config.yaml
num_attention_heads: 8
intermediate_size: 2560
norm_eps: 1e-05
attn_scale: 0.0884
tie_word_embeddings: true
lr_mult_qkv: 0.5
final_lr_fraction: 0.0
z_loss: 0.0001
Each number is 128 + 24 x the weight over the matrix's rms, rounded and kept within 0 to 255. Layers, rows and columns count from 0. Numbers have three digits each.

# layer 5 MLP up, 2560x640, rms 0.0253, rows 2555-2559, columns 480-639
120143136116139147142146106137141152175161161095131112132170093124146104138112060097142120147059145145137086143104103140130120120119167136120122101096134135175141106133140076101120128119153124103092116104122124146157114056127153129104116133136059157120085115130189128131104128131158152075110129113103141133087103144098155116163135171130139135124125150165155161116087134148098137149112121163139080121081132120169154155164140108170110144091112121131163148141144072154142085144139137
117128132112112093135138088111114134112171135126129133133101142140120133110165105154133151158103148125118116153173095155127135151106127089112112161103059138125086117136136182169129080156122113124138114089125096110166130079135113115141120119101092120136129149133148122152118145094088159074155132142125145139113135142135116126160133134108138139185142130112126170130155147129099136095162095153124130106128135110157144143188120117128107127107143157118126145110125149127128143134131122
104152150158145134166093148113096119141134090140135060143144134155101097109140115153161132116089094119148126062152120146130155130104161135157145154144131179120108120142147116149103151149164116132128118127083156117160150125140103131129127123138109128136090097082125085120116142123134120138127136106146093140121130138141168091118097120112176127124181100149097081147120127101070163120116094099110154095143146106145175090145170128116116101129119149113177109126137049074135159158153126
124154148140124133112111086143100128129136099128166131131138109171181134125162099115143140087112129150139136156109107119126163116107108148144103128125128109127150132123129110148098132135151139102151156125123143136147131174151125106147140121086117160115129102130105172121135115134128115119146120102103149118132136176164118137171118103116168138165079169104141150143128105154120122171124139145139143111123127123082134133176171123150125133158130135109182122152148180172082118127179141
112136089106106104123096148099105102121138119092121154151126127141107152140178116145147124105162125137153115128189096119079134112094131117105126124111119152163115138165153139116115127154121188154144093095121133103110141121101159138138153149123097158148174131176113096106141101142137119149129128118122131139143115143141146113117118147131141123124140126148107164085118110120110145163136196093156135141134128106085114134105115142117111132149091118119152130115101092146122143100151133
# layer 5 MLP down (transposed), 2560x640, rms 0.0222, rows 2555-2559, columns 480-639
116100113096128105156104124135080113085109187154120159153127122121175163131134157079115154152107125143134102160142110066170134161136144120119138108185106126155119116092103118132150148183144114125102149087107096109107171099117152164127131108146142089142102203155135141131100110146138101130140118151099161105090114076134092105132147082080110126176130132139112105171144087127073127103128112110101119145123135180150091118143109148097157111069135138158140099140102144137120122132149112
151142064116132104126151105154142107152125126098126090137128168154154122114115145112155144163127113106116149161124119137130156122122124162124113108157145134104109131140127135175106093114113175138110106080114140091104110121098110134122154114144102150131161119137149104107128112124136122150155136132132130123111094106132099088125147101154105157149140128125136111184104124150169092120191132089087114175099071130129131117081109160125155154121152154133124113083174113111110123192131106
131121142157140095124132158102123153121089116117107118129100135153115101185136101152119175109115108135133132132186132153101164115139128106158156149143078114125103142082097120146161126122112154115105128157122147137114103161112144126148102087139123098137144133120138104077163129091129154151114119070127062125139112134081156137121107114111114123160118081153119114119128155097124094083135074149144131128115137113133155132081120155102104134119151156119093106124121074093129143149117167
137132140126150159110142078137130089117160151166111108109124101153070123129123139157124128104089154126098132171132134123167157150141110135194115132099138125129094155150081124156141120157131126129111089118107143122160119142101151078143130101125154155140098095115123133151153128145132128130140149145132112158140112115119129134084152121144088117159178178106113119145119120099160095145092132101119164105089125108137125139148145119086096112092141160098131133126089151135128122110119115
117119121151137153134128143150154102157135109135080172127134134093149135113114149147113121094135134115137112084151107144156110109133119141148063114093101136086161176113129146108142149138140130092106121157101107165159134188115123115125088130160122096155129134098132136096123163119137125093120097143144095150129126149136165139120099124141164137114104159118130167146102185152128116140116118109147143133137114154146147150127135123078093109131134089138087077175121078122092142121132127